Weights of a small transformer language model.
Size: 14 layers, width 64, 2 heads of 32, vocabulary 2048, 1.02M parameters.
Each number is 128 + 32 x the weight over its row's rms, rounded and kept within 0 to 255. Layers, rows and columns count from 0. Numbers have three digits each. The size before them is the row's rms in percent of the matrix's.

# o: layer 3 attention output (transposed), 64x64, rms 0.0983, rows 14-63, columns 0-63
# v: layer 3 attention value, 64x64, rms 0.1, rows 15-63, columns 0-63
# q: layer 3 attention query, 64x64, rms 0.107, rows 32-63, columns 0-63
# k: layer 3 attention key, 64x64, rms 0.102, rows 32-63, columns 0-63
# gate: layer 3 MLP gate, 192x64, rms 0.096, rows 0-12, columns 0-63
# up: layer 3 MLP up, 192x64, rms 0.0929, rows 0-11, columns 0-63
# down: layer 3 MLP down (transposed), 192x64, rms 0.0892, rows 0-11, columns 0-63
o14 105:126182119143125133099145120129145058126140177068125112168116091041123117054120102091123134093138156128156134082165174115133129097186151160129125111134197136116131071142107167148147185097129157
v15 108:087149115116026141063104174138119091146171084105134135129130180058124150102115135169104111130131113133097105147162117114125075093153139102095159158131119117141133109161123172119087096183198093
o15 115:093144134167129153162116119114123091098123164108057119157097112099165151068130110110093086089110137147145138103176189131152148053173162150135061103151172195110152078107110144173132149115148136
v16 107:087111172105104192088079130098170108081153081127090136169133166097120142107089186125138118121091130129036179149137124120155140150179111126095139118125119114096130153171162135120110095124175051
o16 110:164151150137097171117135121103175103127135190087094131116091081106157109086075112129105121129145152139162114100178128045127154054209139138147112148138149117186132088175119164157134135090100115
v17 139:103115177057134134091066113193121148153076134197127156149128070165121156148108109124121128138120178164142137140152084090085152144130102110140122119114119130122206138145094153170147081154095065
o17 136:146150066121160095124134178113115128143167172087100112120110098099114115133097125106190148108055152092148098144122117160167123166151165117158166193098184075105109076073121188122159160113121118
v18 118:110088089063058098125125141143123107157156080131157132082145160113143168153124177156146130122110145163093149190182109105140102105099195087140169135122087115134161097120095117158075091097172174
o18 117:121190128169192152158118158116193140131147138146062097165135118165137149096146167149085085052134100159143120100119142136163097089132163099123074138105162138072099121049126128107121154152098126
v19 117:151149148133130118137101144127173139156144151058097148118173101109094117121142135078169100164170092099229128131104152183063085118140137148074095145131150148135062168172131115083119133103132158
o19 112:114065126119165100184115115141063152077088100180142142093135170222135166128110107135116106163103152158090134169171111095091156126120132121116080136126088166161123151165112150171128067147110122
v20 120:112094094125140148155109117216179139112104107091110070081120083108148137135097216096195083130098104130134123148134169121150139100109132160105095045129108127145117112123136113181134093090126164
o20 117:184093123170115154115147118110154179135145128168126123074128139173149169172111181172153062133092082146119111103075061077158166173115120103109096185127127108168122127111175095149120101133096100
v21 112:084135148185147167157121104164134133149121145034116105128159051132125128104120177092165121114132109104163139128108144157125106134123097207110055120118172164138080106145154101165118111071103166
o21 114:174044115103113172159124119123115137091113104161134145082119186165133155188122169121154095152067106167090129170136092086091140165111129066135127148143094093188147159166161114138109099161119102
v22 114:153126105110055097098173151053141101081146110087121116118160190139114135126107134151169151132169131086049138149140125177108126030117113140184187122139111115142116105129131163145122129103154149
o22 115:100131157148163188111086094137129148097130144128072143194148098200125111065103141102114122125189111121152154114117156147094074066140155166152076099164096136106094135135127087169139096158156171
v23 110:107145161079073099118125158127129103155171175197136116092107159130107136116154101194136165143154125134057099095135105120086120121131151073153180147129095059193149141099148144125096110137121063
o23 111:089152130172139108128147157135151091084135117061156076145131083120164122066152126093138156115172181124148129056142159166160100131136166197131134121124118128041121081084097120112132163147159146
v24 121:153111129168182169150124133147151087067118177083095045096093137143123115165106147155159079138111098115106163132114186095192137132200128207139128099129115142086099120124157120123169136139132122
o24 107:199093140130068126084158102124190145167139100136153150081134101100139113164095128133155117153132122093172110076141117087136198152126116142064116120137089109186140150172186067130095104104146143
v25 108:131132111114048140086173144177135107119182165150141113152126182152114106126086122113126099146114086105085223156149131119134127124142137139136179193080154095160124143094153140113068114155159071
o25 101:108091129171142178156130128150176071107141120129112145099142080094132138088086153109115128121169180137192098076154165157106121081169163109108149064137152140114110125147175160161117092073084188
v26 102:130124159180170135173198069114130145132114149087094085137131097168141097120165161122145148121084092116143133097138141153157136147103124194101042132132150149094071168133146059097127159107106173
o26 114:161073148083116118121117121143168144111126073178195156097112157128136136195146164153136173171119092123084137136138124091098133174112097088123169134133078097179144172168121095110077094163107074
v27 124:114168144093108110137047131215117086145166155138152142121128165080090098135131120168141104145129122143111032126156122124119113127112187101144145180114126136213158145116109145107104126113099071
o27 127:109150063222170111138156192144097070079124110099151096082112137101139175118151112099143108089115147132147143089174117150123150162140135162074118130161184156065104110124118110160144165129152106
v28 105:087170161170103135098066162167115092139197057142159205123120188083143146125104105174139153141150079109113057138138124101113139149143149133078145114129156098099125103148108142099132121136152077
o28 109:125174120146116167124121099103059082123111122088141066137100119113168116096157125147095131080083141132114122101156175115125158133199172173105054124165153197104139093148110174180141157136123100
v29 118:149136140153148129176199091147137168126089147079111112157144088186121093150114138101174120142173108072137163132102159167130161104068094196133099106133137136120059159118130121132148194094104173
o29 124:121071142089119154088127128171103158126125096195175136083145140182124139157112166128159164178127108103104135152096096154075121170102103080124142126147074096177105173167160091147098058156100132
v30 107:174123149161151147163175096106139160091120167155097098126100105187113137181151125134144128135116123166131138096102153129162203137080112158164089099129136087110115108110119073099174157113018139
o30 115:153109176090114113090158132151144143151131104152189115127145112106114096202124134131195189158159131082145109113084087131120125231127088139119169130120085078124126159155142078086095123127117099
v31 104:086138109118156137126079139192163073129155100133107113092143124080101119078090197112130104130142107109102123148167134172141086082163190177139126120105135176171104093160180163151092086122171157
o31 107:182078059187137174124116095097131129071137150144096150088122143163125202102118153125135054074124128184114163118161127050137144106133134103100098122152134154154138126134166131184142108097124117
q32 075:165163198135111119085113090049154108166143133110149126081173097122128096088138180136188122032156116071108128150109077116077103170106133156157144131139135142133155108147132096115152097149138143
k32 076:084134128161142121140103082085176111101137131158100174159143155073114092150114142097156143138127100079165163145168136074092181136119126205186111100133096144093128113068158093097123136133191176
q33 094:129059101128109120058093107136118135127076107124098163132143110130113127097147143109105115147100151181044138155163124143216126099143148112102072174109122171108176128151137198164112092130141164
k33 094:131067116181095157158111130092168103108128110102067128152122185168098110152137146127127133168073129110133165101108119114053132151076111092169103132129117145178159184175165079161129186120140167
q34 100:173147155097147093093132109120152145127160136165119173083108112157139115131141235102176124062183104117131126159149125114019100138163071135137097123142131147131102115115112133165157120137084142
k34 139:117094165152100094105125148081149104158105108103164129138137160103130141106155142144126154034139146150095099147142071103147149174081118102144167180135101156093150151148101074043111192119166149
q35 180:053200148160076090159122173136144123131166105122115141128154196119170156130125087138087137111100083102137112151188100151181126088117139151107150148152110145149119170098092109130065101127171072
k35 075:090127136103108176156172151153103133103150164162125125103128130109196154128135139141139146121108072126184145076176152086109120090119137201085108091154104107110148123060148154161111082195190119
q36 091:145185086141164103122103107124162138117147159089140151096123101181115127079148164084107132120166102124103095162111126171116175091139072161127150195151180218117087107142118196129092105125133108
k36 093:115209086148092084142161179183125108105139141087137091093144143134147167143110097109066137111132079128101137155152091135123167147120123158138152211148130209159099138112105139083077092134143143
q37 117:119092172103079100093145103117131170188074114162143138128117120091147132123116141130186115098104227128096145122111082055171124140118130093120119125093118124111225116157132134119190134135142144
k37 132:103110201138060121127113155161135108161115132178104154112115161139097117171153112133162154126113156130102118134129041099070127130087151093192111178140121096179202161105139070136158144126132122
q38 130:174060114109126118113155096090137132169114178102143126110137119114109148147157185107196108056109145126144180127138153060052111136139145154115123101142131081094198084117141097140151140156127179
k38 102:148094148159072103073122117137113141156121096119177136114135155136115147127141101142124142113118163111025125198134119110155124142069107070177163145087140123188174157131081109065124156099103157
q39 091:178167129141109108111124135141134139152118126142157186104129117160078089108106186079144138116158097123104083186160115160106161131127091092194104203121160186181113129114097124150132096109047111
k39 165:124074134168117120058119067110101100150132124136180138108162115145101132111116138143129132080124168125087078155105115081127127176094124063155151171110085157140163147192144127041137183109120152
q40 080:069158126113144088143122169111111130201139164119060124155165157136148099132141077089080178170125073091162122205140096131153116114094189170100119104157121179106141123090128108148120114142153155
k40 082:125128122095123174129097057170113139114191170199114141123108151116175123110118153132056158096067090127155126146152199084120135115107174153097121090114142083089152138076141141152098096158145146
q41 097:132098214140088136103159074127180156125142118152175169116141118129119192157118142165144141106114153158135136116120093082068114172078124086102123097093081124160136170160122111047179143120144125
k41 099:143149139162121189167111094129115039131123091085127171138176160148065109169098124165124115140170182070106117142136117166121116086112096142163104167124072156169116101096084126180152095114121118
q42 100:140155125094177106125074138158126129134129142165093189070092106137104097133102170055122157131123116133103069172132105162068162150185101140154085164146137163140101132103088112133180115138053120
k42 096:123113148104121146110080108116085107144076117142134140094102159152121172137123121202055146124072121169122075143156109126141102157101169056139117167153080155086150166162106129053146179148128142
q43 102:158150143082134135131160098139117167075106112178138121050093122173129090123098182111173110098160148139100107125115163188135205150156078106137126193133120160123089114117099101130175170095088126
k43 098:135113148140164112081125134061152107155056097102121118137126165161112131094136117110125134129176176179089118132140100156171115168145148093148128180125106140098134158155147135032109219084114107
q44 088:133175133119136136139105144141064110179136137105065052110161135117157126167167033117152135173119109076167124137141116166180143119109186163104102078159133114109151092108146084111106154108163122
k44 085:123104099046142151145072083094148165127151163160128114094137136098157175101082113117096095137108124122151195107133219107139132111093163137110137144115110067095131153078157149186119112148155170
q45 081:139123193185080134121136135117145116150179143111174095175179158114117136156113091115059174181124093097138137132130092098113101145100135132095128112097137139215094192150159137074119116076139146
k45 079:097131118121165104169108136125151117107177118107131198135152122087087100103087165122058114106137075099167083183171163123122170056111146179133176135131139116157115089101088135137126063143164149
q46 071:177094141150104142125181124116174184103105091158215144164120130123130158087136132161140109116171171159115186129088127084154102090121125061149133122093188060179125120136170135101117141122112149
k46 063:177101160136118031088156115125134109184111097105130093177168086128096097131123130095173133111182177100117137132076120148135158134124063151132161147097187171151106103153133123129185150083120102
q47 086:098156147121155134089127135125127132110107101172166098091119112163104086094175180159126144097199136165112077100104146188117147110194112121114092198145114115063113081136081181151167122132104112
k47 090:121095186170093116082134142138136162095089088122170129151079072124139137120158094130150174132159162235077081108129098167135127160159086110109139150119121067088097134148107149088158149122120146
q48 085:152095182149119159130141137120191186137115094086137107189153144128099185127176134162118129095131103178139111089111111086156060132107144103083115089097150079148100116178170115079076115135170145
k48 084:142119135156119147187146122164174071129182062095145050129116094140150119126148109128084104163159144121163144125108173149116154102112095148191161135062150091164102142103108122174093079114177146
q49 098:131121122174103126087097150092119126125123107120202184191172165081088142115088127180105193115141116137122130146151072050109109125134136146160110128128162099142171146146138185178145077094142104
k49 101:103134164160093121122116178205114184140158115119137183155070056120121155124090129158134133113131156104126105125126113109125152098110132166128110069178161114191130065163102111157195094130097163
q50 087:128113141099145138131118147194132144122113113156104167161088050099139144132092143135160166094095141141096140124105107146111053151208115104099148137104162129209114143149149111095151175215136127
k50 083:126167140082120075138121156150088086123066076088105082153133123096127155199097135156117152134102111077121102087126134168163068102131158077156139148099114180126117130067108078154149186145143133
q51 083:185141136212172106095055141126077105108116145128149137133158138109089095184128117077124121128109066092125066152133110143133146148187127144148114161174144174137078118134118159155188115125096094
k51 082:113107103121174090159067151135127223118089126096152175112070089124167145107101155132100116112103116185170105163148120116136137107089184087150155127207096134114148115167078142134115121121101160
q52 086:129168130035150147148116121151109128170185121106125067089096110084136152162198119193151124141094165119180095084112147150141138143122126138084096137120090118127083128113089091074118174141160166
k52 086:140164140129108165182083130062175106086112118152147134076156151071091159134125068145098100183154130128182191100138154155115122116094129098094158178082125097139080168101145138134085140143133166
q53 085:098170161142167097176088182171107108158142097097104131123160136108110113177202150159121221148096067112132077150167099109148113148128147142148112096125142108116196114095134124159120092124092093
k53 087:127116144098105195138104155155095124120135152155157096088138128099200159140106148172070100151074094126143133068159134097118100080070087085130097087161135059125150113109158168173159117152138149
q54 087:085122122105145154151123128161167115101171142071080128140127136130163158154136121115148087142049127137138148129132136122072044118142121142106147040101098119138091202174152111086165133183155118
k54 085:099127101090121157198132134139110059116121136100102101112158160150140124208173163150093135156113039093196130090150146140101097130135141151141154143080089157139097154125135117171078107150162093
q55 091:069147117109166081167097162150105141097160156120053163116126121131167079129146138074085184154095061114141119188174108158094118125176106188111121143171144177116134141101146127126142115134080124
k55 092:104129133058120159144150124160099118125159158163100116117109194130191132128148145167064162142031058133162091106165145089129103135082189126141129121131115105088151140121148152097106171162138114
q56 093:189149156142120158092117114126133133139121148151223095096163148151092127149109125169142110099183143089111061091096146130172215158094123073161105151121130162139098074138099140130131128081120103
k56 092:142110135172171100105075143098170166144100109058185161139108092096122127056113101110172120102170219137101134155106095138144137111143080103167165158170122116131123100176106157111117111089105130
q57 080:165125143097111097119140087094168202138076105176164188101149162126090104096123186098162130067165122198108125123132104131116142164122171139123102166179163142085120111113102136106190128104120159
k57 078:167126153145100174120134030126129192103114079164110127148076133188114097098080115128091170116137190147115097161099095125093174149061153100149112135108125148133139114106092111094140162099089117
q58 109:130175082114148118098074106152066074133120124173129149064101118149120086136101168132144123111158153130123088124139138175125176141186085106164103208145115149141105102079074156183162130138100102
k58 115:098114131166123086092091152082121195130067098142132173146108124127129169121116098166170133109164164186073116108125055111150105159143133074084123135172119137095135173184122110059148153128115144
q59 085:139193087107166111100089132160058069170102155148106120064099142177120093127120118091142110139138135113130105125134130165116178109190110095129126192169126161136123131095066141169177104148107078
k59 086:102084113154135085095121101100096163116067151149155169147108102144164193123079119163148135098163148173095133098140100106157118175154174060098160123153127107067168154158111126080146123193109149
q60 090:102090104164135127080093139124160140138095121169179108155136092127120114075138070156082184130163155164145096097089099126201094141170095083099125132118162073135152116147136168108065096177149108
k60 090:126140148154076081106186154174151125130129125103143103142108096076146101161129077129154141129147199138113082129081153160133119104195105129088156069118153076134134095068068124154176111158149164
q61 092:102116129123120142110109171137122136155139108160141124190153127097138113088132069156104206153160141132097087176139144127117081116167117100123169149110135078101210060116138180197087081131117113
k61 098:094129160119080095089117180213116170134137160133176139169096075070156120153134099126142129155130157128069110097116119119162116101155062155069089102117185125140146088139125154136165123162175127
q62 095:070067111158137103138153103127161106155137060111114152095170117117135118102162142130131172112162143167163097143124098124092207154096151188114150103124060166078153112144113109090080121072160148
k62 092:148145156126102227121158100162118144080186129197119133100123202156082100142164124143153108126132148157149114170173113109076122096190132142146078122135072108170105140086099147135125118106109112
q63 077:123172152155143138125160151149102043149144150054065125137140146171150144180157118116166081112109054126141095134136115123136171152096149148122113121127087201114088155184113080111153160131148094
k63 076:114086109148180182158136121127179087096137098147133160110129132160153202134134154129132088106111099123147167107173183097120095119119176126201144145121054113109105190115143149186065103125127133
v32 079:132119165118172167140087129141097164143060165116154105096130082164111128109153098089152117156159102184081080147150126071086179131086163142141140095155163136070167140150130110151132094062103173
o32 078:100141087156120179088139113128134142186132111173061181107105158122176133116155121127078096088127102112128172170092129164079170109169126084167114109109086107178138205109095104154112107147164109
v33 077:155127154124165114150115158222144080130157134154150121113117083145148117126090065108123116098108137083195106168103134217072117105152191131152142094130159109104102136142172128152144120068112123
o33 079:099227102100169140131126115100081157098146085167101121063157134158135078121180168151129103134134098131124102136137101155113169114188076109146124188137107138104101169135073162142146093167153106
v34 093:115095123206073147103130122104141126098147180162142108094148170125098186145195124186124170120098144120116152086112097111079143156124103131101113112142127081151177131113157135143103126237107125
o34 091:175069222110085138115164133114143146119112127111192102130130118093156105175118099115123169163171141134150142121055121094100121138117101113073136138085092125116120109133171112053129178127143189
v35 081:156140112108059079141177158142140130170157060133132138095148121111136123154118135078123110085196127106154119183087108144174172087082110126199147156113105184166104126114139129121098134074147174
o35 082:096179118182173137151085103191036045151114141107111106118117130142128135119124114110170165182105145119138112138120098133157128109120171163096159103187082169085145121145106132174167104127094105
v36 095:144133148145135081162081124128109075139105114133113142121123119107116124197071074061097080154170115162103111153132124133134088116142148113130151162116127168229114141196084092134118145077138172
o36 086:076211096123135103117117142164091104127152099079087131151143173147140133112129128159084171112094099058124106135145102124144194135101126152167157125188096183103173175090102131154146116089121079
v37 089:089204098179159141108139132145127199108082119066129140148132129116140126121154141159111123163186134089135152098123148180142170142132076165078094111123125135113048112115114192134114060112120100
o37 090:176097153066156127165108147123156120105171201169124131136106082146134110102109169060131108116110112167106068160162157128111046146156115138132131133106186144148084097102158143155091168142084159
v38 071:131110132137045079154143142150125095149154165129117137068100106130124171173118077125142069134114106175168125133089069140068091150123176106124135136086135116184161170198168126115113146122166156
o38 072:085197149165136130118137115140107141144086078086167139125157147126134065158146146125082167121162093099097135148124085099134229138098079134136157136148078166105156180128125111087169118118121071
v39 098:148128149142165130122138149141127208089140134114083116101112103128116105157081137032126093202185120162133116169102125157139135041145101120129121139155141154162076116132132159141204133104136151
o39 092:106169152108127121171086145176147158117172149173085186113082099200136129146147188137096128092110097105125124137162123146074127119178130152155107130158115153094115178094069081162106087112088087
v40 073:178106101077091132085116116178125152107167124153150145082146135048150138144160185139145076118127094086176186124123124065091150154110107133072086125131077096155148135136147127093106151185114146
o40 076:154117240171138088135142059117192119152084139104151084099105126175103133114120140116105164139220128138058154097111110126161102128104131090108110131111132155090108148132146154128109143102114160
v41 100:143153140116164123160150155205127080158170049144133101136135137095140072122067141114116131095105131053185108203129139201123138102147148140179130103130139146108086093127134134157124112094102126
o41 094:122221098097169107129097111109077118098144131150087102063137133195133130094149139145196095156131120176127095117151098165147135133161132116118124196151117142086104109144061170165149087154135116
v42 081:141127154064105157090092115146115189144143137122152146111133139109140143085180171239141154123107105121131140079158144040119086195096128123076125100119125107112157131130088132089132104160123138
o42 078:164045169139116145128176075087220129171092152130151079122136127096129152107095110118136086137173159142073181099124142110154117135076160075132122104098142136128157131134186108093132175130136139
v43 072:143111080157097147124094138120169197072112140089099131069163144106097183070193135143174128133135146161132151105112131074076123147165104116102119146121079096193147142143175063124124129153140138
o43 075:114066188132124131170151150146149138171128157095167159153096083095146105122102080103104170125235126120113122114082105141095096079119104143108133072120132147142106137135161122051106134137141188
v44 098:113173111167110090146125138144115152114128164080129100135117105117112138160113117090115091177221136102091112122118135172127183074157086146100133076141142115171055119144097172187176091096096136
o44 098:137156157054141155146105130161112109080196154148080152101105118185149094123106186090109138122086087123132083179149151126103108161163116151139115168161140200098094164104078117134109161112082126
v45 080:183119114061124111097127130096144183088185123183095110099140184082121146099161142098164148131101124179148181136153121104109078120208092060101144131122098121090151120087144152108136127162145130
o45 081:131091203152110125164131122150171137157115116099164127126100093131059163135134121232175146114193097144100178066128127080134084127080134166105114101094107140114147141177137117128117133099117103
v46 094:113118116134125151116166098101124186121077155126120137133133127156133155088204116167135198109120148154154136058125152071149142179115138154108108104117145076046192121071166123118121119186134114
o46 089:154036136129110149124144116101184148159121146167188147135132123063108117142125138109141103143150139136130151148094163148092080125115114106103106109048181070168102091171185123089101150148139179
v47 078:126121130137099159109163140102126160162121080105153160105191127217135096096138158175138155063140150083187120086115118122140150128053123109173135122132098130109147129070142087131057123096145091
o47 081:121076094183159157138101121131055102141099135161128086149131099074142120120137092081166127197116176160139108118083117141159116090157179111098128081158088096130132104147206137138164110164129176
v48 093:139114131136233150140105139199142085131118125090098146159141071087142120148093146098154079118137160110163124127117136190120085090136122153130056125150151131143059124176134139129117101056117119
o48 095:111204071083170074165129137116140163096144120180091145103085123164155088095154145100105107092141110115097122148180097190143105110204073145151109166147159141108100148088096148148108113145143135
v49 080:122123162165070116155136165182103100193139143134180111120115088141126123183100076142083128109128127130142051186112119115121160092097175152158141061119188111145160120166144120164134106092083145
o49 081:105209106113124173086140099129084101113142092150095104068146182146156105137175135109136092172099140105132148185103131160098198137133133086133142185151074156098150148119075103110174125154143093
v50 081:148148093110099098149116112180113120112098159158090115125108121058136194136163109152138174157068110135140159096127129094117090205180119120093118098097129100144190131135119101127168116220109104
o50 087:154071178093095097106168113077216140140141120112190144122163157117091101129131141158101130140195091123086137119133127119086107164054085113121144163088158129131119121162121159068119165102157133
v51 081:122126140068143162092164116131102181118133157164141140133117136120128147082195176176167160103106119116128128113129138050109119186130154146106105102124154141027169167080134112108121103193155131
o51 077:172052133156111138116153074075198154179069152147168128113117089101107148129113116114141090127175143156094199102105152132127109139107126083119094126064172078156135112183155143113144145147133136
v52 073:189129135129193138106125133147117144074091126139103102107147133182118118185124121152103122126124189134193113080155169191135077057110122079155131177147072118114114108136065149150117129112122087
o52 076:099096081111145099149144174138122179047218088183084127144101121119165111106153170146115176158108095119121112105143146161104121146180105149157137125141072125068097138126183106159110090135128140
v53 097:173122109157144107139136149143173061140127035094128148148127093093119146159069120091137086096152186143153115113106104139126160109079127112162121166136120149185112144181161114123084137036134130
o53 093:068201074165186084157123157173067077122137111096098108132136134111162114113163099087140176159133138098153122168148081168159137059162105173128143098175098164121137131100102114130136110131132116
v54 082:122135085172042170150118140129156121132155118111156097116117175130122168045147126201127136143124143156102145104113125083092173177037134137179137090130141081145168120117163122150129095150117124
o54 079:144053206143112170123153133115145090143110142096143106121148140110201087146104110086184096147167152174161117156097134127101148095119111128070150112072089149123095095135123121075087158162169165
v55 098:152076172113094133126106115170108101135201147173175116116095121107176122126171171164134088068051150167148104144156135065120093133107122085147136122116126096136212160141126129108113108141116171
o55 095:105133134171090117098188107127148118163083055095124092083126173098134143138124121145159102122179175137092220099100120165163174124098168101133140142116083111067151156141132117093144153112168092
v56 097:145112144169107152133176140191104172128145161069163116089144083167122135165200166173111121080143148067202096119105149116111149086072118152149103060160126108127127129131132107164144097144126142
o56 096:127117125099135151112129087113128153110124129205114136079095099135174077113128168064121121156160159153097141165075120195113141145191143066113107178139095130050086140126133132099142119168128178
v57 092:138120103148109089121168127072172117140096107121084123114128108077121136147144114022141105146179151188076176135107133108163167119066138149178137154119127144199124125155119104139101110079169143
o57 088:105128075157128130166115150195085035172142141076131142172116162126126127114107109124147179118144112079162117176107148151124089107153115227115154070124132166113156148115105101132090139095113131
v58 078:126156109083019098139162148168118093150195106130163105095126186130085094169118160128105111095095092059182093140102106164126168114130161174133126123131141150162118141092158095121127145152130145
o58 079:150150161136169128076086084109064132118082134117148116103139120208115111152102144131151155172129144171131102117113106104149176176120144066103127179151094174082102088152098159129201091146093126
v59 089:139058104118153160155111120127141079066142176171051134141108134157138171128157128129139132125074152172168155097121109121081061167145140079153108200127099132127168109123172091106124129181139136
o59 094:126111151151100081116167151106187229137107049111173191148139122095165075153130124173087146099161119108132149087117102126116160127141081143112131120098112065110108119149139159094109092123168134
v60 098:134086137094175169112075112057133116112122116138105145140138171149149132089133156172137133139071150181077179122160126100184061135122108074124157188116080139133175119150068150102098116149119102
o60 097:124066113179075110140174166127152124142127114105124103188121140060131180126122060159128132094127154131143147071143160087166114107091159160141153073114108079128183115121190091148105148090160119
v61 074:097124110209021108128172098127162161090117181128134115063127084124106169158185129105140122139114111130126142112111105136115150163183087167077132154110136142158145140115119107130097108199152127
o61 074:162078193088105129106129145144124146164098142121199155119134124104101086167084151106085185110186114100103118136058134101098082209118104147093170138104147126125121132140147146076138161112088158
v62 074:158120151119030076141160124111140121167163104145150143058118105059121144181114077111129099139141126181097123147120070080126140133112148113102192094106138120188185161153152118096121128118116141
o62 078:082171166175118142112131106179086058167108119082150086111162163115121139155150112144144166145142125080133162155119107096136159114070131139130153104138073186105198171135115087086151156091115078
v63 082:115152155161086104146130153172135134161164125083166126123110100134111084172109134098135083109215124092156071191130143140153156067079124170154159099141137164174098135153104111138145146050136155
o63 085:089192094122169155127101103165045076112137122129062114097130130180129141107113144078129141140081158108132123159123112156147163117162187120139134147201112189094140149086079117141178115133108106
gate0 108:141111117081089103114174126106117105176100130152163115097178117093081137167117138123102207145080121138150116083081118129125084150087150154106129161077148068147204155163168113155090140120164166
up0 123:179126067118140121076157080140102213106138124197102093086108146179093139179109165156150123150125083111142095128086132102097162107167121144092092099125118171150122141114096121184120093132087165
down0 123:167150139074096095125164123096136168153095107173129143089158160132075112170119175131070202125105078129138125108108117141079101119121148150135107180112084074137185173167134102185089118133154151
gate1 079:131118108137109128052131110148118067186142127088157085132173105111063095109205116162139135160102134102136148100095146161138121102122117128102138107092190094125170061173171159099127174167132129
up1 086:128109182132052144134064173094137142145183195169094107147106132149102118132114133083120121127090103159083156195099133089168113080193095186125112131095118075120106122142120135150160110108125122
down1 099:149090193140060164131081179097119144143175181177113113148096142163106119141118141071126134126099107161088157195100132077154130080184089171127114138090122067128124125125103121168151123094143129
gate2 093:146092143115098120123147144093146129139094167136156073167142103024109118142122089106103144126076136138161104156140141130183100093095168127164118130088151095108214109086175132104130168162181156
up2 097:143154120098064092130155138156129127151127122145163161039096135144126117121091149114125124104168113039156169126138076127098085168155087095133174126105128113211152080155121146144153101180105124
down2 086:103139115108216137134128138119127139126104110158087084153177093193133118099171124121187113098155166206118105133112177116113139131104118081122126159158142097088071127151133110091119112044175132
gate3 069:137098141154132143122124159082182092148174128093147115176194115094119111125180092170156094163131143096119124118060143159125058136098152066088124133053131098095135103167181151121109162151136129
up3 098:166124141119139126101152144107115153116176174067146130194080094138117141116137151113117149119081141144092083215145123149142104134115132073127140175112144092045109111147059177106184115104128153
down3 102:170119170125123123086157157117114141123179143090139130192087088126125141141141134111130155128070120142095103216129123170137098148093150056105150173109130085058112123162051137112178116132152146
gate4 102:110139133127203132090175115194105082139118097144091091135171116153139089132078134120120162190101102069151090137155170104116130095092162126135090080081190140178113114127143137185130168105137112
up4 092:109139148100128120143073052145111123123136112133109102101127148212141097150162153127096144101131099125116195164105112146099126175158139167138133182182046183102091177115131157135157101155085118
down4 100:102104171174097117075101102150116124103115127079128140104130132175138113148195079153101142116166119120134184134078116107130151139156136186101134170185069190114139159069134151120119080180096088
gate5 098:134111182130189109134163131140096109146143117091136137114115048152133151147107093120164139076222154135128090101106111138083158125110174083111165135104119128097141090145140105150173135121026138
up5 108:122158160126128076140189170155169110167137080106128166115074098114170145150048115087175147117138129123121135134150105117073178141141149096140126147164096142125156129092139084170169106105047084
down5 106:128146062118052148118111121107166149120108131166122138142110194093122107116135143130091135172025106125122174160129143118149117140145064181129082120157099135159132166114118148120115118126224114
gate6 147:156134136114103123130146134083137097147117151098114082181117129095070123166168055119142107170110132133102129090099186138144065118103120124116150091089197080157110123195178171106126165109176159
up6 142:088081136133104124129102113098119128123104138117140142141096037106147121182162125126149178141113114147106112161102143093182151113135138170142078142162218121066130164166085109118154184073171117
down6 148:105088135109188145114141123089096144163119121145157156122107067106112131153152134157174152128109157145119092128093151137129153090141094161192093087188172137052084173198107108101145100074127101
gate7 115:129149102127170202126090097113071132132156163142174132149153175221139155085113145132155075082159130150113126126090098061138120157115092100113150126106107126148133119202098140109127057140144139
up7 120:136170128146162159140115155063112158132140121163114148160160145196157144101113156132169035063121109154171158108141076093148130091118095141069133102134046136153126134135101105109148075143124109
down7 111:154162167144097078124144155150187099200119084124109108145158094032110118154102128133155129063092088084124144129163126140124165088141176146128108115105106170167110153078163146142142177091113127
gate8 077:142098107128119144089150128093134099153163095124184096154182066090079103127182128126072152196148129123133101108090115178116074147123086107065150091106131107081135157154185143111120161101097154
up8 094:179146085071166115136165046154101159133125087115155167171117085155116154132179136107124090122123117152046117126156118097183142159086115099154182139169186132119114134102087149089130133131094108
down8 107:181149095086149101109164018145101133135130081115148167170124076137098167128184117123130103119110119144083113122139115122176116159077116111131199136181200137124116139116110148093136145146091098
gate9 103:129104135108134152080155133157144105136121127094184109152120067094120107132188122161114169140129114085150126112064117126172059096106137141101139109060224113099160078179161149110128157111153153
up9 102:137117111191052107188113088134120149187157104168188161190104120136112120146171118095108093118144098144110145136116102084094130102135074155114148092102168169162150147164170108082085104135150095
down9 109:132118111188065104176098072127136148179154091147183159188080114161114143138128124122093073112141113138119131139133128098109138069134092148142149089094184200154143137131192116114087109119141082
gate10 110:111119109101174182125076096126108176112150125113072140117138131196142134095147160161137094102132086161120134158128145125066085135156085084180136204121106120140103136137140127077126106222151102
up10 109:102178111177117128109175164161110102115183125169110088160173160121090093117174143180136113102109121081171107131137101097117098118101101108114128136159060171110189103056133133153154125147193100
down10 114:115157107183155087126160153158158072135143112136143102155195174061090163130157100128118132074144140086152140152087052151117098077121128105147134164158080146091141100076162173138145115095156128
gate11 091:190126133154084143153158107200107116099130116147142067139171108150112158141129120140164123136099067126097140101098122025145120193130168142093159087129173107110124161144179163121126149092130083
up11 076:146138131150107133173144117150120142117103097162119093142148111140161154106071152158107079080136044147118194143155118112143163178139150144098172095152178127087107165084076136141198161089134077
down11 078:112150124130136123104108108091128146172094084096112159154082144082183116115152137176071110100135129116125162128182121224153161080129092117137189113130126148084151132103028116153123133132158134
gate12 091:140088090159130131119119148135165106056174101187119149081185117061108106142131122121120081162092125113170128108140191148093114092124157164138119061120162133108120133108192110182126147094172170